config.toml
n_layer = 16
d_model = 384
n_head = 6
n_kv_head = 6
head_dim = 64
d_mlp = 1024
vocab_size = 2255
activation = "swiglu"
norm = "rmsnorm"
norm_place = "pre"
norm_eps = 1e-06
positions = "rope"
rope_base = 10000.0
rope_fraction = 1.0
qk_norm = false
attn_scale = 0.125
bias = "none"
tie_embeddings = false
parallel_block = false
init = "normal"
init_std_qkv = 0.0401
init_std_o = 0.0401
init_std_up = 0.0401
init_std_down = 0.0
optimizer = "soap_variant"
lr = 0.00442
beta1 = 0.95
beta2 = 0.99
weight_decay = 0.042
lr_head = 0.00715
grad_clip = 0.5
warmup_steps = 200
schedule = "wsd"
decay_fraction = 0.661
decay_shape = "linear"
final_lr_fraction = 0.05
batch_tokens = 262144
seq_len = 256
doc_mask = true
train_tokens = 1115000000
steps = 4254
dataset = "wikipedia_en"
Each number is 50 + 15 x the weight over its row's rms, rounded and kept within 0 to 99. Layers, rows and columns count from 0. The size before them is the row's rms in percent of the matrix's.

# q: layer 6 attention query, 384x384, rms 0.138, rows 60-64, columns 288-335
# k: layer 6 attention key, 384x384, rms 0.14, rows 60-64, columns 288-335
# v: layer 6 attention value, 384x384, rms 0.157, rows 0-63, columns 288-335
# o: layer 6 attention output (transposed), 384x384, rms 0.15, rows 0-63, columns 288-335
q60 094:30 46 47 55 18 35 67 34 65 52 59 22 55 42 57 46 17 50 39 18 70 32 62 57 62 53 47 34 43 50 53 47 58 35 67 70 65 71 21 42 38 27 51 53 39 40 74 53
k60 090:55 42 31 37 57 52 43 62 28 63 28 44 82 38 49 24 46 44 49 33 68 50 73 31 14 65 44 64 50 35 56 57 49 63 55 42 36 32 29 42 34 59 50 49 51 43 36 84
q61 090:43 31 49 26 50 60 76 50 50 31 62 58 39 26 79 35 64 65 67 35 61 67 66 61 44 70 49 95 36 65 60 49 40 53 47 19 85 33 47 71 24 60 38 61 48 49 62 67
k61 095:41 58 52 46 49 35 12 45 57 76 41 32 57 33 44 15 50 57 53 81 68 75 68 38 38 59 45 32 63 51 62 46 40 34 72 23 36 38 50 32 41 59 59 41 39 35 74 66
q62 097:45 52 43 87 39 44 44 68 54 22 41 30 89 71 47 46 45 35 39 64 58 54 40 63 39 24 35 58 39 65 35 54 50 17 48 60 15 61 52 58 39 41 76 49 66 39 70 60
k62 102:55 48 53 38 38 53 64 58 42 76 51 15 33 44 26 47 61 64 65 63 64 55 61 48 55 74 54 74 19 35 34 60 74 41 52 48 63 50 63 61 35 63 36 40 38 60 44 46
q63 103:53 50 69 45 46 47 39 55 45 22 48 67 38 66 26 58 40 38 26 59 22 12 09 54 42 43 33 66 34 09 57 60 60 69 49 53 33 74 51 59 36 65 55 53 65 75 68 52
k63 096:44 74 55 34 58 60 35 39 40 64 38 59 39 56 64 31 35 25 72 30 36 30 55 55 44 41 52 52 65 60 31 31 54 40 27 60 49 43 50 81 50 42 68 70 45 31 19 62
v0 109:72 63 50 40 47 50 44 58 20 66 79 57 42 58 29 53 34 70 59 48 63 78 59 37 57 22 82 41 57 31 61 73 07 62 74 59 48 48 62 48 65 40 38 33 58 52 60 68
o0 100:44 57 61 82 67 45 29 84 64 46 54 54 59 36 32 26 45 68 53 72 35 64 50 46 76 60 41 50 40 61 50 46 07 30 52 50 19 68 24 20 49 53 53 54 44 44 51 49
v1 103:51 64 61 38 56 39 86 43 58 36 56 25 50 58 69 31 30 53 31 65 51 70 44 59 32 49 53 53 31 64 35 56 53 51 64 37 74 34 31 31 35 29 58 66 43 32 25 00
o1 096:38 48 57 74 46 61 34 52 44 73 85 37 60 36 31 54 50 33 44 65 62 42 43 36 61 46 61 48 40 38 53 66 50 42 41 55 51 51 42 63 60 40 32 38 45 54 40 28
v2 100:56 59 37 69 46 77 55 61 25 49 56 52 72 57 50 61 46 49 56 34 26 45 43 08 46 49 42 36 62 29 60 54 45 46 37 69 67 45 82 47 60 69 79 50 61 35 33 51
o2 096:81 56 54 33 52 46 65 68 55 32 09 65 28 68 67 24 57 63 50 48 69 80 48 70 51 45 18 28 54 60 72 61 68 34 33 50 50 50 43 22 46 40 73 61 62 57 54 59
v3 103:75 45 26 36 77 45 49 47 51 51 34 50 51 57 50 50 53 41 34 16 41 45 56 40 47 59 52 64 70 54 77 30 22 68 30 48 50 61 60 41 44 53 53 40 30 29 14 52
o3 099:50 52 47 48 61 39 52 61 54 65 51 50 33 55 52 58 55 47 47 22 34 69 55 61 66 50 63 48 42 72 62 46 21 31 43 13 42 75 82 17 60 65 56 56 58 43 47 50
v4 118:67 44 31 54 71 55 45 54 55 66 66 52 39 62 29 41 37 33 44 85 51 59 53 43 43 47 67 44 34 40 41 99 43 73 31 56 49 30 42 69 59 49 38 70 42 49 26 44
o4 106:37 14 55 40 44 29 61 64 51 45 46 56 55 35 33 51 45 62 53 56 57 54 52 60 52 37 55 70 46 58 53 36 32 41 44 50 34 51 56 40 70 56 10 32 60 69 58 22
v5 109:19 33 46 29 54 45 76 35 56 51 60 61 61 67 48 27 46 41 21 64 38 66 64 44 62 36 47 61 67 47 47 56 43 63 78 57 64 50 40 71 45 57 69 41 51 70 46 70
o5 101:87 32 44 18 73 41 14 38 53 37 56 54 61 37 42 43 54 40 64 68 21 37 25 30 63 50 69 58 25 33 78 67 35 65 35 77 20 55 47 40 51 74 45 55 81 57 71 60
v6 110:49 49 56 37 43 40 73 58 71 71 24 25 43 47 36 54 63 28 43 58 41 87 65 37 77 67 42 47 75 54 70 45 46 44 52 66 61 72 61 78 52 59 27 70 27 49 47 49
o6 102:48 64 59 56 34 89 50 53 40 60 47 31 42 55 33 25 26 64 43 45 28 41 19 24 52 39 49 66 37 54 58 36 39 70 58 49 65 73 72 80 45 49 54 69 73 54 22 49
v7 106:60 71 35 40 21 21 36 42 63 45 33 57 43 76 46 30 23 40 29 54 57 35 34 39 45 90 37 52 44 59 65 58 70 54 27 46 64 35 21 66 42 56 36 76 77 66 50 70
o7 100:42 35 51 27 49 34 57 49 46 58 55 46 43 47 49 45 47 61 22 45 31 57 50 68 44 31 72 60 54 34 66 43 65 87 64 38 59 55 46 65 16 42 62 61 77 64 30 47
v8 114:57 47 28 40 34 80 48 48 62 27 38 66 35 46 79 54 30 56 58 54 32 59 64 39 70 37 58 31 65 33 14 20 45 47 50 43 78 17 52 34 49 50 40 30 33 44 60 76
o8 104:60 78 65 50 23 39 81 44 54 40 44 60 36 44 52 57 44 68 50 42 68 38 49 40 64 69 28 57 62 34 50 77 24 39 55 59 63 30 25 55 33 59 49 51 42 64 33 79
v9 108:31 11 34 59 51 24 35 40 40 69 59 67 74 68 35 69 41 59 43 39 36 54 27 52 24 70 52 58 52 87 32 54 72 32 71 17 33 39 69 34 55 33 36 76 47 39 48 50
o9 104:33 33 42 27 56 16 48 61 57 73 41 50 49 45 54 48 40 24 22 64 90 33 35 41 45 53 60 67 47 68 53 35 52 44 53 74 23 63 58 40 39 30 39 43 45 54 43 50
v10 110:65 48 30 48 70 72 40 57 49 33 52 72 62 36 43 59 74 39 46 16 42 29 42 47 46 44 34 73 41 63 37 90 65 26 53 71 74 25 36 29 57 73 76 88 34 27 50 83
o10 105:34 60 68 56 63 64 32 50 59 41 10 64 48 50 62 38 61 50 51 53 43 56 28 35 29 56 73 44 52 72 84 32 44 58 52 47 46 79 36 57 46 75 41 39 69 54 95 61
v11 104:62 60 10 55 49 52 46 66 51 67 56 63 78 59 54 49 74 56 39 40 39 40 43 57 80 61 74 41 37 46 34 54 31 48 56 33 60 71 62 36 60 62 62 53 47 29 75 50
o11 094:53 60 50 40 49 54 50 31 57 69 72 80 30 36 46 49 49 54 57 60 54 33 76 38 39 22 70 45 42 41 65 31 35 47 42 44 48 52 71 41 79 58 51 31 34 35 43 30
v12 111:46 36 43 54 71 83 44 66 46 58 27 63 68 40 49 40 49 41 63 48 70 48 55 17 38 34 61 72 89 35 70 22 73 48 61 17 53 52 63 62 79 44 57 60 60 48 67 50
o12 104:51 65 46 53 47 38 30 72 67 72 24 47 58 46 36 55 50 23 30 41 70 51 34 72 51 34 56 63 66 41 29 75 81 71 64 62 38 31 74 14 51 48 33 49 57 21 21 41
v13 115:45 48 53 65 55 68 57 62 56 40 35 20 37 46 67 48 58 66 53 26 61 55 47 81 56 51 40 72 79 58 57 30 34 44 41 73 42 54 40 44 70 58 33 26 63 41 74 47
o13 106:60 50 34 55 67 46 89 32 44 69 50 34 49 73 78 52 38 34 72 45 46 43 49 21 52 66 41 73 30 49 49 39 49 46 47 56 48 42 45 39 42 45 26 58 42 34 50 59
v14 108:47 36 73 33 35 54 39 63 30 78 53 70 52 28 57 29 30 71 44 67 88 52 12 65 44 36 47 60 66 55 43 36 37 46 66 98 46 63 24 49 32 49 28 71 55 47 29 40
o14 103:71 36 44 42 25 40 54 21 32 36 59 12 71 61 59 63 57 56 55 67 58 53 60 54 49 54 40 53 47 18 39 47 39 53 52 54 48 54 39 52 46 28 69 54 50 71 35 40
v15 107:54 32 43 30 62 52 72 64 28 46 72 55 23 54 59 71 53 36 53 47 50 46 38 46 46 42 46 49 25 58 62 85 50 26 53 47 68 44 47 52 51 44 60 36 83 87 36 62
o15 102:21 01 38 39 46 71 76 56 68 57 35 48 47 59 66 60 64 43 58 63 46 23 52 39 45 39 80 45 57 47 53 62 74 47 28 49 38 48 40 41 43 41 54 37 47 39 30 39
v16 113:47 58 58 43 37 67 77 42 44 68 49 58 30 25 38 16 64 43 36 52 39 62 60 58 51 51 59 47 62 35 70 77 44 64 69 42 38 75 53 67 41 65 37 41 35 45 24 61
o16 101:51 59 52 83 62 64 52 67 21 50 36 25 86 42 62 64 38 58 37 68 65 42 38 54 51 43 56 79 44 39 36 48 67 50 66 31 53 42 24 35 60 18 51 47 69 06 46 47
v17 111:33 55 56 54 39 81 43 29 37 19 46 70 33 59 41 50 23 27 38 76 41 59 64 62 53 23 41 57 50 74 38 57 64 28 52 66 41 86 58 38 79 45 22 70 20 54 52 58
o17 100:76 32 49 33 39 58 27 49 52 40 75 16 51 51 45 37 44 74 48 33 55 38 55 28 63 44 50 52 35 53 72 44 77 71 63 43 71 34 43 51 22 63 63 56 42 31 72 71
v18 108:48 41 42 51 41 18 39 64 47 53 25 54 63 46 83 67 69 18 59 30 41 41 34 54 51 44 35 50 26 54 73 56 56 78 86 56 63 62 53 60 70 58 14 59 27 35 45 49
o18 101:42 49 60 32 57 51 54 47 48 55 35 47 53 20 25 66 39 48 63 74 52 75 50 63 41 52 54 54 55 56 65 57 47 46 24 44 52 31 64 19 76 44 32 40 53 71 50 45
v19 113:52 58 47 51 68 45 15 42 70 32 50 42 44 62 59 61 60 92 22 42 12 52 49 79 35 37 75 56 57 56 36 62 26 47 60 54 49 43 43 36 50 49 47 56 60 54 15 30
o19 106:61 36 40 39 43 50 49 51 43 29 56 52 51 45 32 36 46 63 67 73 54 56 65 36 74 58 54 39 41 31 13 20 31 41 74 65 20 45 51 73 49 57 65 34 48 23 56 44
v20 111:41 56 50 67 54 73 33 73 65 42 50 34 87 31 37 47 32 58 66 56 40 52 40 39 69 51 33 50 61 37 51 70 69 42 57 82 32 31 58 58 40 51 54 55 41 43 33 62
o20 103:66 55 54 40 25 44 60 63 59 62 61 89 44 44 48 15 50 47 16 68 52 64 67 56 60 39 59 62 49 56 48 73 46 32 21 50 62 66 67 39 54 47 39 37 48 44 66 73
v21 112:42 33 64 04 31 17 50 47 57 45 25 30 27 64 61 38 69 74 45 55 57 45 41 46 64 49 37 47 63 70 42 52 62 31 55 43 53 69 47 31 43 51 40 74 40 73 58 52
o21 104:46 56 51 50 27 60 58 49 37 47 31 49 38 69 68 50 50 35 54 63 39 88 36 47 48 65 60 37 59 62 67 70 33 30 47 41 29 58 41 90 39 41 53 86 36 52 41 67
v22 108:41 39 60 68 46 32 65 60 35 29 54 62 43 50 47 45 36 36 44 56 56 33 49 41 30 67 28 33 34 97 37 34 66 77 63 69 68 55 47 65 43 35 38 68 38 49 35 48
o22 102:73 36 55 49 29 44 62 71 42 48 65 25 59 36 30 49 37 44 52 69 20 71 31 20 31 31 41 33 42 46 53 24 79 61 42 53 54 31 33 54 49 48 60 56 47 81 71 35
v23 112:44 38 58 71 58 60 43 02 57 61 33 72 63 58 61 42 56 72 48 60 40 53 50 47 45 60 38 53 50 64 39 63 33 46 61 47 47 35 41 34 48 57 45 22 40 45 73 17
o23 101:51 72 49 49 58 48 36 38 36 33 78 65 23 68 51 55 55 43 44 33 29 57 44 51 45 57 15 66 46 45 47 54 60 66 52 61 77 26 68 25 54 42 52 55 48 39 42 29
v24 112:72 54 56 54 60 66 67 44 40 88 36 37 63 90 37 41 79 43 43 43 68 44 37 36 41 80 37 58 43 26 46 59 44 54 66 37 66 48 20 36 35 45 51 59 36 46 48 65
o24 105:67 34 51 34 42 77 52 58 56 49 47 47 77 30 63 70 70 48 60 46 48 40 27 43 52 65 66 39 57 49 60 37 52 29 25 32 49 70 59 54 54 64 50 52 55 46 53 18
v25 109:32 36 76 52 56 59 39 41 45 62 58 55 50 39 52 52 40 40 85 24 55 60 54 45 55 59 48 39 41 47 62 42 64 27 24 45 78 65 24 61 69 74 34 40 32 59 40 64
o25 100:27 57 41 38 33 67 45 57 62 41 12 40 58 96 48 48 53 36 71 55 64 51 64 42 62 52 43 50 59 69 42 18 33 44 54 36 51 20 53 52 53 55 25 43 56 73 22 82
v26 108:27 57 51 50 29 45 34 70 27 98 53 47 13 35 39 55 46 76 14 46 35 21 48 29 31 80 44 58 51 89 64 44 74 53 34 44 56 44 35 42 31 49 62 46 39 47 25 53
o26 102:25 45 41 22 41 39 27 68 52 64 24 27 55 60 50 41 63 53 43 54 41 38 79 44 43 67 59 54 71 76 81 33 54 73 49 21 45 43 59 63 62 55 59 86 55 63 47 49
v27 110:52 45 33 40 75 55 33 41 47 18 41 45 69 24 70 37 28 73 32 57 47 52 42 42 48 53 34 28 54 83 64 36 56 38 39 43 29 23 30 43 58 52 42 45 51 49 42 45
o27 101:51 35 48 85 47 53 44 59 39 27 21 51 40 38 54 40 81 61 57 47 69 72 30 54 51 53 65 67 47 48 40 46 47 64 70 66 50 57 65 57 39 22 44 49 71 58 41 57
v28 112:70 53 69 52 53 46 50 56 51 17 36 60 61 53 53 69 48 45 54 39 29 19 63 19 41 59 31 64 63 61 22 48 57 14 60 49 40 54 64 56 32 47 67 36 67 46 63 45
o28 103:58 59 43 11 51 42 55 56 52 63 43 56 62 40 44 04 56 47 57 44 50 44 40 62 59 50 57 52 51 49 40 70 58 49 45 63 11 38 63 62 54 56 75 55 41 49 42 71
v29 114:54 47 60 46 49 68 31 56 62 46 45 61 41 56 45 46 58 68 46 50 51 56 47 49 23 68 52 55 79 42 50 47 55 39 62 65 47 09 44 56 63 88 36 47 51 68 76 64
o29 108:54 37 13 22 37 77 60 28 28 55 61 55 23 38 66 57 58 54 54 51 47 60 77 59 36 48 58 47 38 50 52 00 53 60 79 49 33 42 37 58 58 82 41 37 62 55 59 83
v30 109:42 41 63 47 22 30 91 45 57 52 81 37 54 52 34 45 33 66 57 67 55 81 75 59 62 54 51 39 65 48 40 45 80 37 42 28 42 36 59 34 79 64 63 58 64 40 70 64
o30 101:44 74 57 58 54 37 53 58 65 54 53 59 11 71 47 60 44 42 13 36 44 47 40 56 46 35 37 44 53 44 57 49 72 47 64 60 27 59 25 46 31 53 54 69 40 43 36 41
v31 115:56 37 54 51 42 51 56 62 33 65 53 11 55 45 50 56 62 68 12 55 17 44 45 55 26 63 58 42 69 77 64 27 60 40 60 80 57 41 48 63 38 47 78 71 55 22 67 55
o31 107:62 71 45 46 55 55 55 35 37 57 47 16 53 35 51 60 49 54 54 79 76 45 19 43 73 30 63 73 63 61 38 64 51 28 27 59 29 69 49 57 40 43 72 60 68 63 57 55
v32 113:53 52 43 63 53 62 42 55 53 40 49 57 77 61 43 63 53 52 62 56 69 39 59 49 79 26 81 39 02 58 74 54 73 51 75 34 51 24 27 43 30 48 53 40 53 58 43 21
o32 105:69 70 61 37 51 65 42 52 45 36 41 30 59 39 45 38 90 38 57 69 54 56 59 43 36 59 46 33 50 57 29 99 42 40 43 78 69 29 52 44 52 53 37 58 37 63 44 54
v33 108:49 59 48 28 55 58 59 70 27 21 14 39 47 47 54 61 56 36 50 44 30 52 67 47 56 77 67 76 71 23 39 63 56 36 33 42 51 78 29 81 57 61 72 39 35 47 64 26
o33 102:53 44 56 33 75 44 36 25 46 57 44 66 52 52 49 39 55 18 41 49 70 74 59 38 79 47 67 49 42 44 66 78 52 50 51 28 60 25 62 35 09 70 51 59 48 41 63 46
v34 113:61 47 28 75 70 47 44 31 35 30 71 58 47 47 68 30 41 67 54 34 59 19 58 61 24 73 68 74 44 64 28 46 44 70 58 63 32 49 46 61 55 59 61 66 37 35 34 52
o34 104:53 44 41 72 50 54 43 44 46 44 46 52 32 81 66 49 52 57 77 40 51 31 30 67 65 50 80 53 33 55 39 55 62 48 41 64 42 56 61 48 51 46 81 70 33 64 31 48
v35 111:74 53 31 31 48 29 30 18 58 86 30 53 34 40 62 48 68 38 41 49 67 46 84 60 24 44 52 59 81 53 73 54 30 44 52 45 52 49 72 39 86 48 31 62 39 57 63 60
o35 100:58 52 31 55 71 71 20 65 59 60 65 67 40 56 62 57 51 47 79 23 75 49 51 47 38 63 85 46 36 50 45 44 50 47 43 37 47 37 44 45 59 49 68 39 34 52 64 17
v36 109:32 58 55 50 34 57 49 56 65 67 37 56 32 46 57 49 42 61 44 57 40 52 40 47 38 72 42 29 65 59 67 35 62 47 51 40 66 34 78 34 60 61 58 56 47 48 34 24
o36 105:32 36 49 30 48 47 34 57 48 69 44 39 27 43 61 32 55 53 49 47 36 39 80 27 59 42 27 54 35 56 41 21 64 47 33 45 62 56 40 49 43 47 30 37 34 59 74 73
v37 106:24 90 53 44 38 40 51 39 45 47 47 57 46 29 35 70 70 41 49 61 42 12 53 34 71 46 52 46 26 57 57 21 35 59 93 06 50 59 46 20 63 52 25 38 61 56 44 44
o37 100:46 68 68 76 73 53 36 50 43 57 55 46 57 61 78 43 51 67 56 47 49 53 41 49 62 43 43 39 51 50 40 51 50 50 54 39 69 50 56 57 65 70 45 35 27 54 44 45
v38 120:29 32 55 48 33 31 74 44 38 59 40 60 14 33 47 71 46 30 50 87 48 55 45 56 60 65 22 61 74 48 27 13 84 37 65 63 50 69 47 43 45 29 67 58 37 78 52 77
o38 106:60 32 29 25 28 35 31 23 61 51 43 59 37 57 65 67 38 35 22 67 31 72 47 45 58 33 52 50 52 29 48 40 64 74 57 27 77 54 48 54 53 46 83 73 68 41 69 62
v39 112:68 78 67 62 43 67 41 40 60 59 68 36 35 65 47 50 18 17 38 28 32 43 53 27 43 60 33 52 44 48 55 12 49 31 56 34 32 62 69 57 41 58 23 22 49 53 44 41
o39 104:50 72 55 29 48 36 83 67 43 57 11 61 36 37 41 52 55 67 59 48 40 47 45 59 44 52 56 49 56 53 40 49 68 56 58 60 54 30 45 57 39 34 31 41 44 30 35 62
v40 109:52 54 44 45 49 10 62 72 45 38 72 66 50 40 61 71 33 58 23 55 72 27 47 60 13 36 37 75 50 32 52 28 41 36 32 75 48 37 32 21 76 35 53 59 53 40 47 62
o40 103:33 32 44 59 53 38 21 53 57 40 35 54 49 35 56 56 78 73 42 44 04 17 54 43 60 28 29 53 52 40 61 54 61 48 39 61 16 53 57 23 52 33 53 53 59 60 76 39
v41 112:48 67 52 49 38 78 51 60 60 54 57 42 49 48 48 49 43 26 59 45 54 84 65 40 46 72 46 45 55 13 56 52 45 41 78 37 71 36 22 43 35 78 46 41 20 49 61 41
o41 103:43 57 61 29 35 57 29 70 74 68 25 52 38 74 20 72 60 31 46 20 13 28 35 40 44 75 55 34 29 52 68 58 38 68 62 40 22 65 39 51 53 77 47 36 46 42 50 62
v42 105:36 51 24 27 56 32 59 66 55 65 63 39 66 55 49 61 39 46 49 39 25 48 66 40 71 50 55 55 33 57 39 50 63 55 51 28 61 66 61 27 39 43 33 63 73 63 51 53
o42 099:44 24 43 69 52 65 38 34 53 33 73 33 43 52 76 61 58 43 42 59 46 45 35 69 46 59 72 43 41 57 68 58 29 69 50 33 84 50 55 46 47 77 56 65 71 60 54 42
v43 113:75 73 64 75 41 53 71 35 36 42 53 47 53 42 56 52 55 66 56 41 66 38 59 64 15 53 57 34 80 50 53 32 53 27 24 54 58 48 57 49 52 40 15 46 54 59 52 47
o43 108:50 42 53 56 48 50 36 71 32 49 37 28 55 29 68 14 35 51 60 37 78 60 57 63 77 68 47 37 31 66 44 56 58 65 38 25 79 75 48 60 71 42 42 46 47 47 63 54
v44 113:66 18 75 22 71 48 48 68 59 75 49 46 65 25 56 54 66 52 54 63 50 47 42 54 34 35 53 32 58 45 38 17 39 22 48 24 44 34 68 31 50 70 35 60 83 32 22 59
o44 106:36 47 40 80 63 35 44 40 66 55 26 51 24 15 32 58 45 45 62 32 39 57 49 46 37 49 26 32 61 56 55 54 37 45 46 50 86 57 49 56 35 35 33 45 58 48 37 30
v45 103:61 62 36 42 63 54 60 40 29 60 82 40 82 56 32 51 24 43 47 30 39 30 41 29 60 36 65 52 53 40 66 59 24 68 23 43 42 39 42 56 40 46 61 48 51 50 63 64
o45 097:35 32 75 63 32 47 53 51 72 63 56 44 58 38 66 65 58 28 57 56 42 40 65 51 37 46 39 32 74 74 10 65 91 24 36 67 55 44 52 34 64 63 63 53 55 55 49 41
v46 109:89 36 37 61 69 67 52 64 60 26 31 38 70 49 66 77 59 47 44 61 59 64 44 67 41 57 47 71 60 87 77 55 42 39 38 26 43 38 41 43 48 20 41 68 57 47 40 56
o46 102:49 62 35 45 22 31 43 30 81 48 43 41 38 46 52 33 68 47 43 47 54 52 46 45 26 74 73 30 55 59 36 49 50 20 44 30 23 54 72 66 21 33 63 34 41 69 48 63
v47 109:50 83 41 55 62 36 20 43 43 62 31 41 41 72 60 58 36 72 61 48 28 27 70 46 37 52 49 64 54 58 60 32 26 99 52 68 48 49 52 55 62 27 31 62 55 68 42 16
o47 105:52 52 74 63 53 67 44 43 38 27 74 29 53 60 71 57 55 51 39 32 39 30 73 42 64 61 68 59 38 58 40 23 76 56 62 55 58 29 76 35 65 52 39 54 28 74 60 46
v48 105:56 43 72 40 51 34 64 67 66 21 68 54 59 80 51 67 39 59 47 17 29 52 60 29 33 23 62 54 45 58 55 38 51 91 64 61 41 63 54 59 38 64 50 55 62 47 71 45
o48 101:32 56 61 38 44 48 48 42 54 45 38 56 67 53 18 59 57 51 60 58 36 21 35 59 58 65 44 73 42 34 74 56 77 31 38 71 55 59 71 49 33 36 47 51 46 30 54 73
v49 108:66 52 04 44 40 44 61 19 21 68 69 54 52 24 49 67 50 34 39 69 62 54 77 35 66 52 52 35 69 33 65 49 53 41 41 68 65 37 28 47 41 67 54 34 30 54 44 52
o49 101:50 56 37 47 77 58 64 52 34 66 56 48 82 21 51 67 85 53 52 68 21 25 46 65 43 35 54 40 49 61 71 73 42 17 43 55 31 66 54 31 52 63 73 47 53 44 74 29
v50 117:63 48 76 79 62 50 56 54 68 08 30 57 49 50 48 47 57 61 44 46 39 32 56 52 55 44 51 70 48 37 54 52 80 44 45 30 36 53 47 67 27 45 49 55 51 38 49 51
o50 106:60 61 55 27 35 56 45 33 67 43 75 60 45 78 64 34 47 31 54 50 71 17 51 54 47 48 65 46 55 38 37 78 86 31 55 59 62 26 90 50 33 68 80 51 42 62 20 45
v51 113:44 47 46 31 55 53 56 50 20 75 30 23 50 74 68 12 66 76 54 72 72 64 72 50 23 52 49 68 71 51 69 42 41 55 42 48 39 86 32 47 64 53 43 69 40 29 53 36
o51 104:41 60 44 58 46 50 61 33 54 61 25 56 49 49 42 75 32 48 27 62 52 70 48 42 29 34 62 63 28 39 66 39 62 44 46 42 43 35 67 41 55 41 83 88 44 39 44 61
v52 112:63 39 79 56 60 58 55 39 52 59 51 58 56 57 49 70 49 58 60 60 38 70 44 52 52 22 54 54 46 31 74 51 24 60 33 67 55 48 25 40 49 44 17 44 43 49 80 78
o52 105:85 55 61 52 45 45 49 60 44 53 61 41 69 31 26 74 53 57 52 57 88 49 74 63 57 39 18 30 44 41 20 33 61 56 65 41 67 37 44 45 19 55 48 51 45 68 44 25
v53 112:49 63 79 50 47 50 61 60 49 42 51 23 44 73 59 15 25 44 49 66 55 53 63 51 28 32 79 60 41 26 37 64 37 47 60 63 58 81 55 57 65 42 33 16 78 28 45 66
o53 103:51 56 61 60 38 54 56 74 44 62 74 44 78 46 49 76 58 48 54 59 29 29 37 58 59 71 35 42 53 56 32 57 43 51 67 67 55 39 53 56 50 45 44 58 38 45 83 45
v54 106:46 45 24 52 80 71 48 74 28 48 60 75 64 49 59 82 44 62 44 26 30 77 61 83 31 92 36 29 89 40 20 31 60 33 15 59 33 48 42 69 56 53 47 60 50 29 22 62
o54 106:39 48 42 37 54 22 57 33 51 59 69 64 62 38 55 32 68 68 55 11 85 57 57 65 54 71 66 38 48 59 55 41 60 57 53 60 63 43 35 50 40 46 74 60 19 31 59 31
v55 109:41 66 52 51 65 50 18 35 51 83 49 52 48 53 49 47 53 57 71 39 79 68 45 55 75 61 50 40 58 36 65 68 33 44 57 36 47 43 39 22 46 28 48 67 44 25 36 44
o55 102:50 60 53 58 15 66 27 29 77 56 53 62 84 54 63 71 57 25 53 55 54 33 51 53 56 66 59 38 50 62 35 28 43 09 48 47 46 66 44 67 67 42 24 58 39 57 70 70
v56 112:42 28 42 56 40 44 25 67 56 00 32 36 58 68 67 58 71 57 44 63 60 31 42 50 33 70 64 73 46 60 53 21 76 50 52 46 56 58 42 40 17 61 54 80 41 60 53 72
o56 108:74 40 58 39 55 57 58 34 41 47 72 66 54 28 33 60 84 63 75 36 53 32 56 57 16 47 48 56 56 63 42 60 38 66 29 35 62 61 63 88 58 58 54 53 32 89 45 16
v57 109:47 66 41 83 67 54 27 29 30 32 20 63 53 61 19 18 48 22 64 51 46 42 53 46 40 90 37 56 99 11 56 23 60 41 38 43 68 17 61 55 33 01 37 31 39 45 45 46
o57 105:77 43 52 44 15 44 64 61 73 57 57 55 46 27 44 46 46 81 55 14 31 49 68 63 53 51 70 44 44 38 76 62 49 46 47 51 59 26 57 47 41 52 78 90 52 61 53 49
v58 115:37 49 41 38 46 47 27 49 41 76 41 63 44 45 39 19 66 47 46 42 69 41 58 53 41 62 50 43 65 41 64 67 56 59 51 47 43 65 56 64 67 21 64 57 39 67 35 51
o58 111:29 64 37 58 36 39 30 30 35 69 73 57 44 41 63 43 72 48 31 22 24 55 85 63 36 35 64 51 61 72 42 56 49 44 90 48 60 61 49 72 53 59 54 52 67 37 71 38
v59 107:72 42 54 58 21 74 42 37 35 47 44 52 55 47 54 82 48 40 69 59 41 73 58 41 64 51 92 54 41 62 43 19 73 42 54 42 45 65 71 38 38 58 69 60 62 53 69 80
o59 103:42 50 48 38 83 47 64 77 69 71 60 37 55 68 56 69 61 44 41 54 47 77 47 54 50 65 25 57 40 48 41 80 53 52 55 53 69 37 63 50 39 71 85 32 61 52 45 35
v60 108:55 48 27 36 47 37 66 47 51 60 73 18 71 25 52 61 26 27 46 67 43 41 58 91 51 51 47 43 50 44 60 13 50 56 66 68 54 41 41 69 59 62 66 61 65 56 59 47
o60 105:60 30 33 51 47 56 40 58 22 88 90 48 19 59 43 31 17 30 42 78 51 23 43 42 47 49 40 71 49 38 64 42 59 20 81 58 32 68 53 17 48 52 64 44 33 64 31 49
v61 108:48 32 33 52 54 54 57 36 49 44 32 51 45 50 40 55 51 62 68 37 63 45 57 57 39 66 58 66 00 43 75 56 07 75 32 56 62 48 67 31 43 66 28 55 39 39 59 32
o61 101:47 56 46 60 51 77 45 45 39 75 40 45 53 72 46 00 51 66 68 35 17 64 47 53 47 42 32 49 46 65 50 31 53 44 52 56 46 19 43 30 69 59 41 08 47 46 36 41
v62 105:48 53 32 64 39 76 67 60 45 36 80 55 53 40 72 50 06 36 65 54 62 75 50 26 51 62 48 40 58 87 43 40 69 26 67 58 42 64 53 69 52 31 58 50 54 66 17 63
o62 096:46 33 78 32 18 47 73 42 61 48 42 30 29 44 78 62 49 40 48 42 52 66 45 53 64 54 65 69 59 73 50 60 72 16 38 57 19 46 30 51 22 34 74 30 39 36 67 34
v63 106:41 26 71 58 52 31 55 39 51 12 44 68 71 27 56 27 54 31 64 30 38 67 47 25 60 31 54 74 16 42 53 52 19 45 32 29 59 54 68 58 36 47 46 20 54 37 48 48
o63 098:72 37 58 52 44 40 40 69 75 54 53 39 81 44 57 46 65 46 92 28 48 47 41 48 74 78 79 79 69 38 64 53 49 32 54 48 90 65 46 71 49 38 51 50 52 44 36 39
q64 105:43 48 51 74 43 49 78 37 53 45 63 50 72 47 46 48 36 57 69 18 36 65 47 56 51 25 60 62 43 90 70 37 69 64 69 57 36 69 66 73 77 46 37 48 55 53 63 79
k64 088:93 66 32 45 60 35 38 70 38 35 53 58 62 62 58 55 52 52 61 39 56 46 70 46 07 74 35 42 25 32 50 55 69 21 61 67 62 58 29 37 38 60 47 51 71 54 41 29